{
  "num_hidden_layers": 12,
  "hidden_size": 160,
  "num_attention_heads": 5,
  "num_key_value_heads": 5,
  "head_dim": 32,
  "intermediate_size": 640,
  "vocab_size": 4096,
  "hidden_act": "gelu",
  "norm": "layernorm",
  "norm_place": "pre",
  "norm_eps": 1e-05,
  "positions": "learned",
  "qk_norm": true,
  "attn_scale": 0.177,
  "bias": "none",
  "tie_word_embeddings": true,
  "parallel_block": false,
  "extras": ["capped logits"],
  "init": "normal",
  "init_std_qkv": 0.0381,
  "init_std_o": 0.0,
  "init_std_up": 0.0381,
  "init_std_down": 0.0,
  "optimizer": "adamw",
  "learning_rate": 0.00352,
  "lr_mult_o": 1.18,
  "beta1": 0.9,
  "beta2": 0.99,
  "lr_head": 0.0107,
  "warmup_steps": 328,
  "schedule": "wsd",
  "decay_fraction": 0.75,
  "decay_shape": "linear",
  "final_lr_fraction": 0.0,
  "batch_tokens": 32768,
  "max_seq_len": 512,
  "doc_mask": true,
  "train_tokens": 174500000,
  "max_steps": 5326,
  "dataset": "wikipedia_en"
}
Each number is 500 + 40 x the weight over the matrix's rms, rounded and kept within 0 to 999. Layers, rows and columns count from 0. Numbers have three digits each.

# up: layer 3 MLP up, 640x160, rms 0.148, rows 62-81, columns 0-159
# down: layer 3 MLP down (transposed), 640x160, rms 0.125, rows 62-81, columns 0-159
up62:571533475542478478490490539447485451521465503476507578592502509496492485465489481570513509516470447535485502540477429509561488514487484562459483483536437542517460425532506495504549492450499519499479468520502506532497448491485465554477522473530585435562450553507512538538499481504480549547540521534516474503466501508489501454460510499463607517466509513449536536490492533509429443416491487476526543568493508521483552554440462513454573500449460473446481463540467471502466532449401447
down62:526546540514499511525504508461453518423541490474514475472566485447503459480481542510499511513523496597490535453545473506492535465468516498478483487443573419459505594476534485513494486470539483545500497466532532493475484462493478459498491502488485453485561486495533499514538509527494531517494490483530538503500474456485536501441492514507472500531500461484434445433588527485555478521460553557498460437522510507405539460483564497513437506484526509566505484472474530505475444565621577
up63:531452505476509506512505490497486494452458550418575514616441532547533529457465517525581550498460541521526498459496482521524477517523495531489553510461524536585518438555478516489446471506505543447445464519477491485501492503461509495536510529508520479532490536491486551473508502507493532500488535505542495499384471490496507488497536541475499516442534533469454487463459460563494482404513454469542520478493508455414549516511477482445574531530483513467471474509485539491543506502482566
down63:457445514532504525477539462596473458466532535502528483571470427477502518477462509531520557490471488528497473472504402556497421474537499534570515598529529672456543550497511453420496527498452508414582488498536509507570433446478416431517490486494516527489462525491514468537470508524471530527486541552495508504486536537524564452471491497385545560413504571556484495417452468605487506429509482501490552531434492442504501465493487445465498486500492529505493473535486508458489464532482520
up64:534498469507515489485508507508492503484503526484496532532455500513488532474447518437505506490469460531483532544488490489542480481506511532486483502477511522522486470448564516473469493527559566464524440521468539552520462471525496575462465496498527482535519488522484511491510468536502501469482518467506469523507456509498482521507502523457497533490543476501471520482507476542509515433516471478534559486427490458467547555515449487485597530484478515502505550463487477503529517516505527
down64:503504516541499485510541498531492501463495498483512535528472445520503513481511502513521458467472442533473468544479460487528466511537509555526496499467513678506494463504482516454469509485528539354473507517494529537521467484510480523510510483458524476501500486493497493482501521527488502496470528489488460481537465475488484473480501512456533492466533486536470534455511476601488547495498505509497511519472525390487524523506486505472563499508502489549488506492471481494528484497517509
up65:479496490472480514490462491561517540482475467507454556550453528574535552451528527504541544505442486558511544495525446543485483527559535495503515493492463557471505529444504409476493549522569573443561496465487479496557512512466456484510524525512522498535475466456558526557585521521536531513435491517469472506474512530517472528410477477455479502455520515510500394439434486552472559475587470455457514495553520485491460476534470464460500489489435510438524425498447551429487501498512531
down65:516528509515455533454498517535452475448458494498504549541436420502444440425470521426452541497495513546504513562531479512544436483568468547496440496465574595521481512485508439521448496436550542489502497437487573492600502532640489471492536542505498520477457606494531473524485459569504497553433592536495462460498468498542522486497468451422533471477507522544548457560592485506415579455594536502467522462533457442495478489518485475453482454458522490500483438475507531521506508496500473
up66:537532452520562440512524505468527472474562436528550459538508469460520542498521544505525474472537430479558530527503450520484455477509517497480431418448514533448436497501461518504501533554499498441425554527494471536536524511489495468507448442504609490511500414530404556561557458517515533449510460474490438491494452523583486549475458424471450465440529494502507493463400418532467489509464506561520484482419603514499542526525492528453522553507474596414522528491513527480490576528491601
down66:523518497519667424483552511547472556450510590490560499499508550512470479453459482497479492545623500450515530440494536494516456473404591512492395526496491554528496509499454511516488491570574498478415475529490487463500524585559477467517614469463603517448495580530509417514477494520477519501529404519493478457498589475470436464513474454484499484388497506511455551455477487515500528464525479501512448496528520484533435521484493557453484527574496498411576464398491493547457564440485502
up67:530488502524475485509489573522524467520522529485482546521400450513534476453418488503482520500447476506528502519478466450516486537516441650595453490485524523480534453459483482376551537592445482468479477550440470509521450425458460552526453540399480456585527565558546469483497473544544518457463555537467448434432445486468545525539504511511501471412482528524491523458531501543466452358501532489463484511516571467472519607551416510454546458465412550499426498510444465479543556521530527
down67:519501474544343395550535463503549457482499568451515449528463554544455498569517555516566503599438570456524507486486424506435400511510495549582473552550593415484514495533480500475549496522408472572444463489513471509493522539467520514534485558489481470504496487546447539500499465562503450496588549531487502491485456509441465471516463520572431473477491434421488480459612472506487487471481536503479445447473489569564519459496482590467479522543467486456487429454516563580463530532544612
up68:559532448424571486509501481597508508455487445482483523456431542476438531482447442455533556467391474558528564470527551584437474583498421503557535541494566520445497484498562504403444487502559518449573550494481450564544502471520482540460506550477481522545512497462500495517498467555502455490466554534532563533500455530526417486538513532493444517472501439511498472429467463533502500500518485479508482542535450431472477476523508460495478613525433551485485511466529524535477456523511600
down68:516477515449529526453500537423502557473544514494472413475536466506499518554499474494464513496542483480480477530450512502473535486454500468461460520507516547515512444404498486393549524513466500485487559504492495532555471544496542505513582503503510553522530584512523462553472507524484492510472435488489559536532468453503455484579557559446527457531547514529540454445461531553499541511522405405480473519545485488528487498439515464539507527408525514533562560562491491559396482435499463
up69:588509460497462559482493518535470419498532496481530475529500468546491489523472463472528530491468503480514505517555519495501511526495473479467503486468488527462492480487490565537449556509511564454510466481482529546517500438556472464479491502528575501533479580489505485481527470486474529551501541573508541489426419531514459514582436471482499523485509532455492469513485472521562460434540469479587531478553552449478515518447489488446488528476499483473455478533456528473474526511507510
down69:512441515462494524459508535460478534487478444504526531492424552467482468520489547540499510532484503519502487512556513410511516524523547518425506470520542404499536551498531512514534489515537515494519486519498454510469495485515452498483530510534439517485478471513497508564467528486500513489466523518474514471472499519442465523535535482540489529509473478540445518508513479562522509491496493528501504481544483476513572453435511503529488520514491470466477552484541487546492483484494485
up70:500492522465452506492502501499492491440537539433452556560473508501503534459509500504501550556482486522532534550553539472519469500549465460549477519523506554428521458486479499477451525489552528459510545502445515503551559482520489465456545541555490523501533474426546525521511466504507553489439513573459522512484478540529546504515513483459439518498524505432525468478565489535462571478503454456479527523470515491510510502473523454462519477505467536475470491451508469484521484512478563
down70:498502479515491468492512476517489468512521475553479490478514508504456501477470490540511513492508438490463553522506535519519415521556502453517462529505489659468514466477497504497444479524478502404538507478475533484567526520494518486485488472520529519511469472488459525477493534532500560521508528568500503498481472513475517461514479537427474499533481493509537548514510502567540551431514447501491549478474551429438480539483458522490514492477547462549530486471481453504502534506493508
up71:564442505464452465492536509561478511474537438573420548478463503477529487544466522522535555516436456487489529525525503481566505518535468515502478505487494534447477476508485524501455472493506513459560519489379466555587422477526527577507468529525535445515477472445551441472484426507483559477474549541524514439540531517535437516468520484480524533476531482453481516541524476559516520474514493469482536521538531482434458531396491475463573509455516533481408460461499507576519510494482490
down71:483535541496506545479539535542508579464548436499489496473454522520480461487507582456524497504486496512468418575514495491509533509479468501451517557508545565494497483564489542480510557474527512418509449480515529540542490446527474559504568503497552539521450463463508488473407467443530548474463486518514555494504507481608469471476460451516495508509565506511495517407454512515489520471527524458545460500490515471444510497487448508428526479473502556463465488440491506559566461478478515
up72:541495484519539507537499484515500503496583513451458539496533429533445500382431449490520548438515499548509585539485533437525492517495455512465524497464515510522474517532473482475453485515570554428491470487493550541507478490474549500444489487470577507470534487498488510487509513516479537514453520496427487438481468481517546452527410478479447465413598439480545524535546429564440537492483525508453439480524475445461558535539521458431535520530491596459524513478483473551583516553541506
down72:548499520512512538474501526535462497553535515544478492517568549484478479455467458503488556461475497526450579513492517479508543482488434506399452477502567510506490479544480493523462504522489476466506525480502518505524474475509560545516538454522508460541579534443514502508456566551445519525477435530496458455501468441488507488499544441474476531460485559454552579528456516531516485446511466449505458550481537485450495531481568441525487546535530490510465485484484518497445465516537440
up73:473405479551474510584520487475486473504520499558537484521520500511544519464455527524527531416491542515555572508550469515527435457489471478482491512464487521506427519531497526395520545513513505478457468562530566554498443514521476531501533391497590408486448535472461446511541531537493483547497499503574462435471490490496479528447418501460485458482522456489479513520486437517433491542479472517512554488495574386483553504504480427511488520534427539499580549485500501504559472593463498
down73:548499459465477494490483484512492460493493508517511496524526528500484504456500519557523482501504559473512535531505505471490476418485497454483464499539507538452534549500534515510550456470501406517458486479560483530498448565533529499526532547536578485490548514531448528515519558535440475459443454427472498475520446450483415520451511480470527508459505486531477495493491452462441427628425477534496507488478583528549487501470507463563466513556511494529503572495586524499603426513421545
up74:511481487523410537500514505497456545527560448495532547589504474505456556490511510432515423582461499499485506546508430469477467470631545524531469552513434530518508454480533542466424536523491442474413511481511510488510536509491551497472509535485516512467563563461419462494519481469535539560471425485567442515426489500510435497533449475467483526557450543447486527463542556507533520485496479494543517602460600449503543501466478491508517470526451484490508541471500411489460467573547570
down74:534477488507511494399479498556515516433476485568515458434477498542565479484508492451481574451479537461518520489464495457486521575465495452553545447503553443455491509393519486501541475533524483574448509474452552529465458510486531492527510530498572526533555490526527524457488500443537472509502532463493578513510452485535472555576496507516528498503451489521435491511529483424510522552460477598501449504466460521537545480567561454471491558534537507512527489503505469497467509472471428
up75:480455489486480527504494529519471464416500494460486557571476483484501517491486493501484544472465471486499557548514458496546459451514481543543485513477525536431489462504506512489489509511501476448496536516486531534505525453511483538450563532511521550492515497437528551516586492506502528541451507614516491508459455519538509449522524457463489489496553557492470493490482511536509534516526432501544526526446525476501484504488495447453523472489486513506465495473509481496513460487493557
down75:490496488447533506493525486490478494515521491523488575498450468505485550473459516483461511523472431571460523543554471537491440473516497505600526525516469652480518471504516542497451485474514523377497526513504500508542540469500525535494494517486509500466471496458483550472529527525498531511482548555505507514508519474477483489512526470405487488502516470482499476519481514598509506438476460510531531497438537426485500490459431491466575485486516504510492523489438469508508506474504542
up76:468433511481513507503533516495444491471480522466527518553437459473526528482480478519516506483536470512531519524486455558498466453536519538504483518505473524473531438549504543478500491512535521474493516535513527544520521485459486505487496477500505471481477549445465464497503510505493532519483540467540485496473498523514506461500489518446517503500506518525501488533519507508459469461547423457538570509476540480495528533468455447487543488469472526496539520480492474492521489485485520
down76:507472453505493504511460485528483504479463506506518512529462492532487522499487482508511506497494460552483522533522448499537450479527512498567510519461467661517482499469492477501477473514545531384530500473501532544560531517475486523471492514493508512533463517474546498494510526521504496497460533545493482485500489455461506454482507453446524523462540494494493508517504475653505507471555487474497493537453523455479467546474499506489542491477473520513498474490469497477504492508496507
up77:457425465559541497543463500498452451490551451433522475505511487565476472470553495527504568550465503585516507483512462494523424491541525462546530499451548568486485466529524518477527499533495516504471509548458521496563484510467497449516499517543503484476452484514549454546566501518512559486447482548497500452487498519531549508481504510395518428412620470500502474496521457507546499518516476453482596533548475463493484494495498498444516491425484481513515501475479460508497483535480481
down77:509522481494470445481504513493519593503439506538532477479488503600513527567521534509501483493557491487524518512459500518475507510500529482464526539414522531517502460532546481460504442512508515471381500482491569531485506541474486484493550482555516558446528523485547473474469514566497478539537501494457521516472428536479393538466477536484518478476472483525503503509538492569471501433445539485479459499491488467501573522557521576477454501490500497503488494542435523512532448480481474
up78:519487446463545596544487477617485480418475480472519443462487496500546466503522473434533494431427509536487551524459521599510488444432507448477573589551559517513482432511554549462417505474531532420530456492511491599502485561587486506480511512525522479467565469482442543536589528456514484546466554505539572497505476491534479506504531497481488517475525495493441418453488453554492551498535426487548549522495453380505536520424540422456499553535428539473490623463467487494522433489474594
down78:513495521446466464492505520452459477478592413568524493478527453449407482482479496472481504488499473491488549428418524479503525512430495504449511533509540523614521468544520515493531475486534513541526498494538453554508529503539532489472549554528471517504521540448494472446450500452469561462515491550527516433544534475408506416475483523489494532480429551547476523463534482466540517564531485627540550508538514536482564495516465404463460476471485511518533482467518479483576470554506488
up79:509495493512515584492497514532467468467507557573477531564450520496538523494443481512509503466509514519522467534471498476475438415436482537500515513537488518518448437566474535518488524489523558458502473568476535542479509393519472557500547457566481430533414519459494525477544520588521465465530585496504434535472537505547526539531510536481592430447534496528471506517474473524503459448529459462523550533478448490450482545480523482438527461477536488386553518491431514531522515503426470
down79:532498470457505610448517459537541538543535485483538448509422491492537525484495510539476534457513491494546468556540503459462418482420489446466584552479491565468475445423504514540512496513426529526527473466384475448473437516514479549576526464577477528515464515510402480517540520513539495490512466492472502517513515476504485493562524556469565440448498498426555504523469426460512549522529505536436526474429450527511464508516492512488610447478563497521468523599466427539486522537590527
up80:471421487512540556511448517571477467411543547605482511503493505532570468474469448499535476451538482512459552552524506509499439510494532505495480483553470555498530501478522462504521523498496493471552522567516522464539466475505444502525521418502510465429462508396533531547500487491531523607510489512508454522521493469487522431521467500462552474483587521509463428572493546521481471465478486503458484505489483462463492553478531396453481541416530549450485423470536467512522481483458487
down80:501512519463509483456497456480534411455453463519469501527520540548452405483528438457460450595492515465492545497512531547456524441450518449520471555487497541529504468473462432501455502476454501535467522469489397536485487551518567511537519484475507511512488507539396540548546500484436541533479505425505465481509526548524576492501516537508444426501467458483552472513490585638555528530522632450528585555471539482459557451494501475578496541479485492449529457486536484570523475505468567
up81:471499494471525630504467578574478446443517434514427446462357519464578495500583461485512560463409496582518553612475543524444475509527524515550457538497537527445499479508551519447450517475501371461485507554471531496524512396545449589463457546401530492522497526487467452488541431524484497518455524506558511525549419499421430476536491546482484478448551528531470527508554509522410544458523469419519525507515456383502510548450413459487581586428433523487496566503549506496510468527448588
down81:490523502548452477531489485497455474551469517466506543367455475473502530524465523476515422508530376519512535531475492579478524556402523554519492523493410464446499518515477509484568541460529460539448525526479490490454456543494455559533433432466452475436466524496640392455477512514521499571528515493483477438483583572475396543507452573506536494453461582551596547562509529511464440465520498457556482463533497507469555546569476496455511480408512524525574479500535560597453524491523452